Each number is 500 + 50 x the weight over its row's rms, rounded and kept within 0 to 999. Layers, rows and columns count from 0. Numbers have three digits each. The size before them is the row's rms in percent of the matrix's.

# layer 2 attention output, 96x192, rms 0.116, rows 0-95, columns 0-95
095:567453499506526478471452534446479425499547496524454534493514476540451484520471517410508495546541412519483440452483437467443550569509545542544504465485474551523550461539440495508469501551487540455585478498464464537567633475556485490522517439493420556402522492489310401551461517490516525542
099:462500560551544486594466479493447488529556523613582449504561380538525483449503449370582501529506433544543511549388614497418541484578505430415510412457536532489442594556470595426516540492365473560518485455443480436495477490568518525509472510493522532464532407518558527531511475562437512493
089:597508534384562459583546558494490491512442409493495460590434414565545476368534568523564541494500461423494491469438494513396518580560580515506467529412488570604562536484423499487487612525476516508558502504555481493535535496543579504568511505476424500507458556472470513507459416483537548475
086:561563442522444491538536616481512569553502494395447434488496542538500508507517509560469478468470552520441449470436526422516544594576565555497545559446497592528560508499562481482477558452537528555490570478544572431571535622423458534509494502569566553563474489498425488511483517368450611442
097:459523505463411553436503451486463424483423469456451483496524505491487468506486446540467450457475499486430447408530443453564448559484523608426442554536418542494536455441463454552585472448504590496444586537526620546465526436391505496469541532456497498575503557418475643468443463465563459527
092:529492501507503494494457451559528487467594456586485591536402453457527488538399462545556480529451619543433481460540517466547488487447504520509514603532430485400542416471577396532543452453611545399472558553491487524481528492467500473493558489502538529481545533510495467506530573485559525537
118:478495471551409470434423458564471505447546432455546529557391514478590464536487467551565572472481563486473490471501441410530395542493492543387508490494518538548518552453514505487465511443517493508528506493520478449491505549536467502553460449487526523476502459478501424544488604479518568553
103:497483471476599490487515415469506520505440470561463474516462491480506537565476464453459526520472528505486491487576467493530507468426480537522485553523452459464494424528509431557437477512562525466427440496500467464417571421541397500446498460566533540486547496487450506576586577494558489567
090:492441415543549492457445547502543495503475604553525460481541518480513586474578461480465452412570556489554585524475556542505439446555467477513596499532504488488470545482502555452455519498472463535526467450619405398491481509552458496531458504533577516579443470461515470548576568445562568490
112:458521534519568507515509507504546511508530518589527520479478496518529555544497505506468462482521471467553507572562527553510529380431400467486495467543561428485421451569506543487556439507458468535515469573515496517558547418538509492459532541473528457551441562531435587517549521460545479515
104:516457460491504471496515546570470543459400445529489464556520570487497455570436447559526474529498513535545517487453511451556588500506473493508378476537464464420479494474491514458547475534506530440395516459510585540312445500463420506562511393505390507399636495520608482496355475602519445572
112:511414558499478425464514525532538498463546456495463629557483493448483419488355485444556490565477471507499481482450465462444580530520470529553437467494478493504494498507489503479526484513524508406474487529431518630503540480454553345444576472478489410485520586486502469402497511538490413542
112:513574480506560587495552559350487515576479600445455423407642495587363552376598598519414430438529560492471453441531487540481482479494526546516499583520437461490548418464541424518456478515564549535532575502507504432528505512500472467459552452556595545540520515533452493561570591464492505544
090:463519510558529479593491550557520598494534501463549437481473607594492492560461429517515498478478553525448463452513494463523500557503511521530371566462457553477558492515534429497538447452526527383533444541516454579445433529468538480554456536476412475463443526420506428462456425475581543488
083:457456487533505462466464496566448482465548443485543526545444536470518477539427455514555473541497512428524522483470505509434507461538510502427392502451462426469465492407453518488596530547457513519486458428586462397498482482616556548549424464549459569534478475646445547598516504524443540438
108:530519493460515498485445530543547448584537456400575470500463576531556500481507480586500405484506482507542595569556597604467468393517474393525480510471558431506417537515521547471481529451428411472545448500519419463457466506554502488551464481528461522465494494498511418549499508515513537486
097:508477410429469543469450469459496547501465557500518523466506571472532581524544481435428502432508579524461410467473513495475531559540531543428492519473468533551577457499448464470418462439565568480530491515519446471587556551536504501479458569507524477517451468459464539489569535463471563435
099:462603460498539537497545532456506652466468556401395498443479559568486548625553508545350462410510508513444455497476565459522460524477516505493577547514483527468503493537592491501549484410507527397456432484359429541502485456564617427500488443512447522384593429570566452513549482630396403503
105:558603481366532636492477447361499451658501524477464464408511411542420545460469566450429458504488556500511459492476526512512516471524505506414431504506448518490509484528495496469505498486473543472403482404533509445431549412551493468485486448583447558484529486576408484551498598549493476531
112:375454531607450478528412443562459506405555490537513607482499527482534455576404421451573541510451566519464428425530492463486473527435553550568610565538460542400599431503565428569561483533515541426402379449436493442455546512577473516472413504573499530418537405551497515533545505560418502459
090:416428534538373433458517486611477464402523462429488582559450516474594467605471455490518549468543451485486470469490443494456512540508540516454508506473517595542524483547452507544446548417502502468498428475385511537509572545542441498460459486517483441424506463537530472469490487562388462488
100:486435466635432416482462557578463466479584443430509495576505552573540456564475443542559485468532416559508515513499536558427540487506470454501546428473535484492473488543483563469471453459431500641586537453588473463531491506515550548544492569466496485603424519429439503476464434459527550460
083:605367406508582463448533525482404494544437472472499546545509530497406521536521552559468533503534499477545490447503454485447496523476528531522462501572460463462496483521570484486541541564473521458546561495546493503482426473484454521552523453532483514500517505400539530534476488514557476545
093:514520470554555520568469514440386534464534533503443511489570443532480516576530514459480516487473531463445385431540524483517521522382510553486552528568447514464563420566488438550522459465513569455502457543492496541491550467502390463406542541509563424551482571451420551436574562479508457519
095:552412509464407511442396496497508479517490467449574629534593413623409441453474514452550520618526499462485530530480541472514511529491544456590601526399522503478532572557586460539501592587529467564510481478524474461496453560457529569578457520526447561504478455473520459548463422447511589414
095:516411523518421409597530505531422494508562462414514599538488623520579412565498487491552614529471507558487499501505502451522472531529522476556489510519505529491512515518590493537454514485485488437483399442508471459402390505505419504553415470634432504459539449466573522540506376573454467426
106:616575555434530570452546533521494490507485500503446467482442557504484477528539559514428489573596443516497533545522452553479452526550512428548484452475557509616477572451522516504397537552454421512478471441544498497513516531531473466575549400562434478504536579452423391513412454495474529481
121:515529449504498534402502416506490521465534459396496539488457471412507525461518514593484500505432524511392435393497435411487431628526617559470478569446438588533606520415504419552477557530521550508464549442559567484474505566431435553495467506574508473523535478479494455437478560509431518453
091:553455428489482446518462502481531578523390491433452431547467417538546569533538488477443570439466496490451444460542435533497503528489520554462461530600476456542510415565429450514477454429564535550446586491548558520515542450470518514454593480514536450554537554516510528448523636517474444537
091:388452422512505534478427411403353505519522566437540574453549498522446550485525507493456542457452494574495474471441493483500594525517533484534529479525478518451536465541455513474516461490518537420495449555519515562442510465470458448391504430551535427499534558362500521466561506514441440503
090:603548415523495547497514518501550616515577478444535435474502496579452521488546507544453527547523533518528520494500405470502499529516538492474495499450551491564536503431383505476490509561545454585602473586523494518559518544454492517486496520456550459542416543392427445443497513390552612488
093:533561514366550615542464442434599505607456536513544501405490534516444575583463562513388445475522646459442488443531513447535494518497560568529486593530465551477580433466556435536467504507453546558528456530526500440509400551458421538525513542517587485541477513426559466506530468442552558487
103:400528562490578541623418422463435431538552484533540527472554544570475430572399474436533562561467565556464447446536512568504502498473527530482527500602413485436513414483518478478487413502554566586551485459481516503471533481492467499433511558527543428553458490445503569443546501512442421479
115:452467531603508444535510534535388448465500472459519459559513553525473413521445426494577529502476477541530511514508490519452543463457490451487415466534446460385463497495503513486534463520459515543592402510565446476521362483526535471555497561517467490594383593491441516513500350442580523450
097:411454534492486463558472481523539599485455561580590525471504554501549543470575456403502555426525430568521478505503456450555540506482448477454448472497557481521469490567482514514461500475491509492522549541500478482501560491501418521472546390525520548454583480288415447594515596441515536583
098:511573569469423543453544488445537431496546526519432526480513478467456475392499542389476445537516415425534518546528507559455532454496444547474523482412507501522505484593454525481528491488458519452580509515513426523481461416599548499553526485432445523446529530459470417515450526555598508591
105:462521495493426498502457550520588490512526556494529493447543454489496549480547542590496423458527454439612581588502550533522461395497424438525523455492582436491397544546453599460530531485427428482489478606519468553538451468498566460507529538412506415528458559471550553462497478482548486520
121:519446524522518479494547445510467358439412475598421546563489503496520435531474469442538570516512531470457434468471452482519532571500537554502538488569457541549541496452502459532424523522582533490472502487461536538565572442512512426460573470488488503496508570551435474505488510521522458555
091:557479404483552463376489502503580433511510550526551492511423403401532620397537439457476405456533439510506577538465519463522449524557510482543567454433562527554454552446463567488532553590478438482502396537434479557490498407539575410482521476513435520458509546494487503503502475533541429511
093:479514407583452548441452476490596536527488582572482454428546442445438631438567528567489433457521457384536543518496492438491477506488515520538553494466527562516508553541450533534476589489444487437535488572490491538482497474471476529532505538454485502445489505456513441503449521449629524553
093:520458496520488462434474501531493425421497492550399496519476492478542488520454500457495550539514432513506483432456463456410549505517533561426509505432504518509538465507495505506501539596459528493459605480538546538456552494502501563525531496411448547467556472476491509517430546480557522578
103:554554477472473563470538480452515517533461505432489438493505552554509517569556474525428454513544535500530558564536528622545452415515491451381466504530511380501402513412481508468573484517520451544481601481547507511578523527508591482558521523390525457546498529489486427432438577510517574512
079:531371412490403354452554581562498418464503425530513437650488451457576457497430426618613498521510458566485553527437533532527539498602540499591531485443494500498457552511489545476472529469547463504506501495466486459504484593480553473525444451514512503504501445469563522536518436491397514420
076:537427497453486463505534567500466492476532517501511484518456427535537534480524500462482511456562515544451438426526440554447540541492525549481506480609452525495559395483473426518503422505566565534506661425557563460418482431468470575521549494545477586564603468364449522505427562521546501532
106:527446425404613494450446527492495481501449453454420554496489580489470522536418531583491436502478505418511545532421504493516593533561505540591539498470497525568486583532559489511429609470638460517387516420579554485436490439481507507582520432519407583492550548606522479547409454526570515513
088:582485574439563447573564514507506610537482470569510373544384465557545477506472472418489509532508429534471461480482477524583533526522552463512424540430506461570510503530474432518515491442568487502511477490482471530592548559478517450450514529587489374536458535514419493409533501515355456399
128:444491629504472504513493538536520433466541509550544614477478506568484449486462521484544444494560521483572606601525560565520481393522389440512548446545560453527400537510488573438385489471484419529501520510496508463485465460535492529552537455464491544483544522548551507567464487526551499559
103:401535597590515491552424435539483532576495466482537432564445527467549434579403486451550538540469516485505510497442501560473578472510529514562504488528460448473481499460582498461538509585531490545558447479508476548505430447524592423483523527503468423565450576496472515399484420574464398479
092:552416438480677412480583538500374341477476459454587499591518538490525449478510446537531452484515414544520491524529528500508468479458464466417490438467504463488465505568497491505501485475507492620497575437585501431544476551489518546555512492491517549588505515526494462508469494432500572446
095:478553596497549494563507472480553646530345496545458466474446517529524506495528532500458547456443449542478434520578475590559540525461503490553470468525539454602492436565554480524395499481550480533543501431489456499534472466601559431497471410497508407487521480445557403425512643673407394541
088:491439377437519440417463535503483549465442414446514524574519482502495484514426442543586463510458546538493506478442540411543534534512511512578548528443450513436519527534469483498543553496601490496456423472512541540424420560424492498456415620549532409574443500490594489362497445538442474412
102:446425577690524429435456524578469428358451464415495624524558557506450405524425481559585525519433480588457500495500508510521452511486508521447606502559475464437444472434536496500432431478544556465519558524385502524454485535487403552497546489475551501450618452455602494519509494531477481567
100:576538512486415502501572540495593522461456456418350456519567539548445446511448623587501514553522432464564501509492542567518567425460537459496450544453492484498474488590471492518593546489471522533559549537477443474616545519553480473519569498427591470500472522518459423540513587457497560559
102:413493425532477532420463459491481496480472541535499479511555515420447524589460466495500473477507529485518498524446532453513564487514512520478450457509496544484474547529601537478466564497473526499540607518450510466528459523500493492548573470477512516482573504462510466534480510503476490550
085:525540479453506565478491469460456551539489519513455528452541418460470563425586544481475432480513559443466511490573452444629406504461466547563551519521489528471545507480526487550494500481539531586537526548477540531526522417491546513446540497443513567482485540551421460506483541473579501561
100:443498443586441454486511553516447568475551490461470465513519509542541513564473483528531476431471539491505511506444496506505611477529489543492502525512449509478510484466456494441567470532566551524397493497607548472431520463461427510466520439530513499563514544444470518514484576445557512547
096:481553554501529527591540500397495512592516564524503438496485474536438527528513467409453501470457485553479512516498513597495497495572512469467489485505506505556477512422507510451492450486509474612576495466563474441528463476507466558486473573562520476574461508469466519461543515506477484443
103:577453452509505466479504458474576475572494466478485445563446391442497494548402448511479536561411542478479477461547446452574421505469478579546501496568465527522512425399515467527464429534551527477477577549531604539518517529374519538455497589431525509534423493588516577445474509406554515495
103:591479539493522511419510546526503509462513504456492514505497474504437498462527589528467453554588509551535490523468581512531524482495507459518471485521473477477492502536472510465469504525472532486573513571514510460509464589408442519480497585567587494579457515440485574511586469406503545447
101:456496549510557519443504428478567474522467480461578527488465490522461539463551529520468516499477482499492564552418600482523462487553504437403604589400496545458472589505553524480577562409499482439533492596488460549546425544453552517487479561398583486498490468436594505477563457461520575508
083:590494446482588458531534559499500520533533472439521514545432513471523504498494531535501487489483471497489550547443487428564471515512458526519570468489524465519467561410520524501521504510549452549561610550447527507575497572458511513478528483453596505538525493447477485498549573460479512554
112:454580521368556551537515490395504445581463543527460475421522391520478578418528592504419426427469407483574547540527546583598562431527410494552452417569550457539412470564462591436488472485457486473435595476561549515471411493478502467529500436468502467548536516492576526480445539562497448557
109:406441537571543424601512548503401623463502491543556571516555511528490456596478453489550566486456497572447483479472500542540524562566532516565536543480468477544511473441494469495483478497596508581480511544554554489520575428452479505381532501504611475629472539356419624488600559408513487509
119:528599480459519589542632530328540437597506592436456548412615533575412534455579606438404499459508508488482489499468517520434493502534527536511601518508488541540527476476534504473465499556481508443548546599432563617502484495400562434420587535460525450534472580466513567424517410467528434532
095:469491494598516462507448535451524437551538547499475516505576596590476478446494486528505494496502557562511530513521573520566495489465478474602552494589496448441496443489542528443432412502514506566606460542429488459460389523522448497507516481508560510484530475442567528545561452541496466550
097:560496546479482479545467563534433468459563492447498511497522436486468469539467582538513466546540448519561564545494543493466534472491506419564525466425539529457487554543476546526495561556447439487531492515556462492593570517526485489536519483510484499502452546478415469555518482434513568472
094:520516547483490527523562525506434537512528497535522570476513524487466456545463533524512489483506463495492447463457425470445532581555518553497520487456499591542526509526493486516472523494525530528580482625495522562466391484428509499456571525461535487530472577379524524434471397418569486511
098:571530469506483579411469514444561471515501569484489453426512472533459589406601579447414470460561504520556494523498550510506454457485510432381434522506521460456468491494484502497543493459427487453517485610424465507631544559487505492452518607493567440531433517513494558469587479431461527437
079:469512379561513482413541560490393500427623576437453452500511617495583570570575461576435436452568487558450489465553479529492354499486497497486597522501497499530502461442494483497492462470522492559510440540564496594495472408505617477394507530494525390584433569420470530378547489506454428458
101:489466398514526428456563556507524547414447516541456536518449479452568521533494471525478501419509490506522497517524466533418533489504470521453443428594478461471450456491489533483414492438529516581541475510490471461578499464521542496460488606534550441579445494378487554459561497498486487442
117:463509513453480522517506438529579495491441480508534505483487541506565522432515422511489506484411453535440482496460517496546454572565558516382519517475514535580506519470502486499501499461500512496485437463467471560536585442551602403456447468446430459434469479525472468451490528578442443484
092:505451405491542471491507573516419578480462515427542515503549563506406502518473482582507510472485503409567555515424454417496564504545449571473487472496525455498459543452516540463471560508578511486575507579467530521514428570445464504501490508476510483496472511443530518498466454458525481523
118:596602495466458555468572550476529496482518557479413493420479543499477544480605595552400457461578446567494502527527544518553483513514504465586493471479525490516497477537525508496459471524483474419461552493403592507437510504432429454443547419591521559435597496584505472521529536555459401551
089:460436558534411484510350449610455464443434449570510557534516442425508434518399453507639516571468469463502514534469480441526592528511492512483537490448562500532459549616494505520475608510535475472486510489535494553432388407528545507548522451434456476484568532422608463483423498573584478605
119:385502558650487480560423406548491558524519473563525446507484460466553478593436443521559552506410567570411509462522471480522465518507524502516542612446466518493549509439509426523476515491574497405462458471516472503527573554488405406445427506549563430526404498533424500479565595483455481471
090:495514548551503441586561526491551601531582477523574515546449455603541470514495472427491565462471602540428413492559459440519394525469526499473520553496518599506583438466505434541454428436541502451477488557486514474508497541454449476481483421557538587476532511511438482574550545439511536517
098:488492519460482509550464542465521589527395554462484529423544580530451546493582525470434491439461527500542571535444520590528555438554450485538466515502479394480423492394491523427552473534574474469569550525412509442447414601465440514531551502565578540485588482429579509551545436488488515527
104:529557534415490555411494451511633583533498505528515436440401390497541608469556533507393387467509562468491505519506573507545477476475499440381429589440497521488491520573513459503528553355472479499505449472547421474477458461574418514511492438543507500476506485449518492571562506531469500507
116:424405469544479412454450483637455556358507444509603611562467453387578455553433365564601484465440469534564548552464518486558469460525431483477506399528548448527411521479488583465442489528471459452460581604484546561513570505445522492434539558389582438520484517465550574443516565461534490556
109:560501482493521513464653500480544442498528491572524457525477433487535525430509482480500441507551545470443497481450510451546432530570486578473590526522481556550513487412501484510499484487511562608522523540531566507539498454368489502427589549521585507614451565551495605466566433413541470466
099:441514598530429539526474510536447549516525475455567504487545478522456463497512516491500497540494519456508601588462587548526503434577438449471549569437522475532429581483531536442500535411526461505615420592552364482567477523558530493532446577386532487525364504447465505546570464408584606469
088:438542521501418503572498464462576607581477544468442540490503550482493543504516469444433561451366481566460462440505458486446552560499574503568458522500478485481545470461518425549565496552531487494563574586464501591588661514472545515414537514427521395455473501383466432413487588470432524517
096:526452481514566498450573468509514404484461488424532613524496592480515453493529499511461573509518558412498524481469560500567502504533508547477485563513430525483517541394497487437522521484513549536562558512437505475607521646437476506533508583480566460536438464537489523495518422427429575436
108:462500462505417450454513494513476476456464486440495586537444420442575494512519455565500534394449575589439493444527471464510471510527493540470466524544447478477496453372528484484547450511574519538494564523555514508537505543494479515491504510441569424559485523445533493457503577486503532529
093:477466433541491460439538499526585472549437532536535439527552563503541567524608508551481521420560523465525538564505572489468510452490445490405504504507534457467454518542540494468429505437480456484488443453545443482491509458598550453549430483481416518434454506615431510528474493543510479475
110:496513469434436467495495500482511608493556468495442530514474454463561520507487490500514473510464557405502444479564451511456525472440522543402413526535468525540551464586418460529494522460472527395444467481476457553495551448579500476561509460448420493400537543588511411494443524579552493564
109:510441502563536412465559626533419449491452460405542421588536477539479442503502516559548495501563534452463552493547539634454513449497508511483528592515435463432459492470534461485590490462518515562506521371574443424454486526534479512555436490537496547551494412452460473553512555522469529461
100:449465501442496426457502612524434456508510515449617516509511446500557534500560501567486424425557431561519554556527514525447488472484478393454544449458551448447477540544424525494491506528467432482467484459524446481588555552555461471525419467480489490442473448577476482524521602521443534475
103:447504590467536525530451500492568511450451524499502518442576453515476535410552581416484513525502393393517552552403500508463547549603491547541513447404513555634486619447545545471432590549514461477547552511511493522504524533520474512552523518435465482481479508481488439483431537471571536535
094:519504378533522516516447504450507541470523552559483532507553501507485538565600504455463621516530513551460478501517498512560481551518528518526537534485522511583521445497458472499456483419568478517547490561537511508498563411479433451396594440577604498555539582405406488514597622448532442574
091:622506571421420570490592549465497483512571506503494488493486433541455488387518586399484434537581493501531515549422580563554526473592509456476515487495521506586488511565468524443502521440521470466482588552565520557612605438433540483479619422510475534512533612463378461495476549415533529513
095:579564466470431539434615491518464553467594445447471442520458459456520502512469538607504448514503500480468452459516521533560467472501487528536488564466501500556518446476458492525497478463471508422532552579469515589584561497467544432428503553377567430550375526552459582434544524439526455527
104:530479559594493463456493534509477492460486423451469569580464388486504444609467510482498524573476485567417450443540480453518457559482547545571536551474493542517556422444518437579513468526491536493560388497432464512535485587514488466484419578503537436508413481589514493442551403491440486413
103:499415534510480438528457472555445533474532437495635566591416390474560435517490428413588583552466506481474531557505535517548509487505494469500520566428497487546493547491506450530554554498558475446441435467533418489469559519560462482510429497528531455473518447456520440481548582542452526457
103:585524560515577559596500506493514454533511504454549513470523455583385472417509552475521529557467534443515527488428503461518492509571466562434498570493467513541471519419501494447470545497553538558532489528376547564470458454471495473427569534452567437511523542476584525413502460536526413593
100:569540488534493508514512548480462516473522499391504600466456553469443451430518515499525550517402514476527538515513460561556499447497527449610494564532487442524522466386441429515590498597594452464438460419520482477480489547514520491591429506499433500476505479644563389466454492560530500474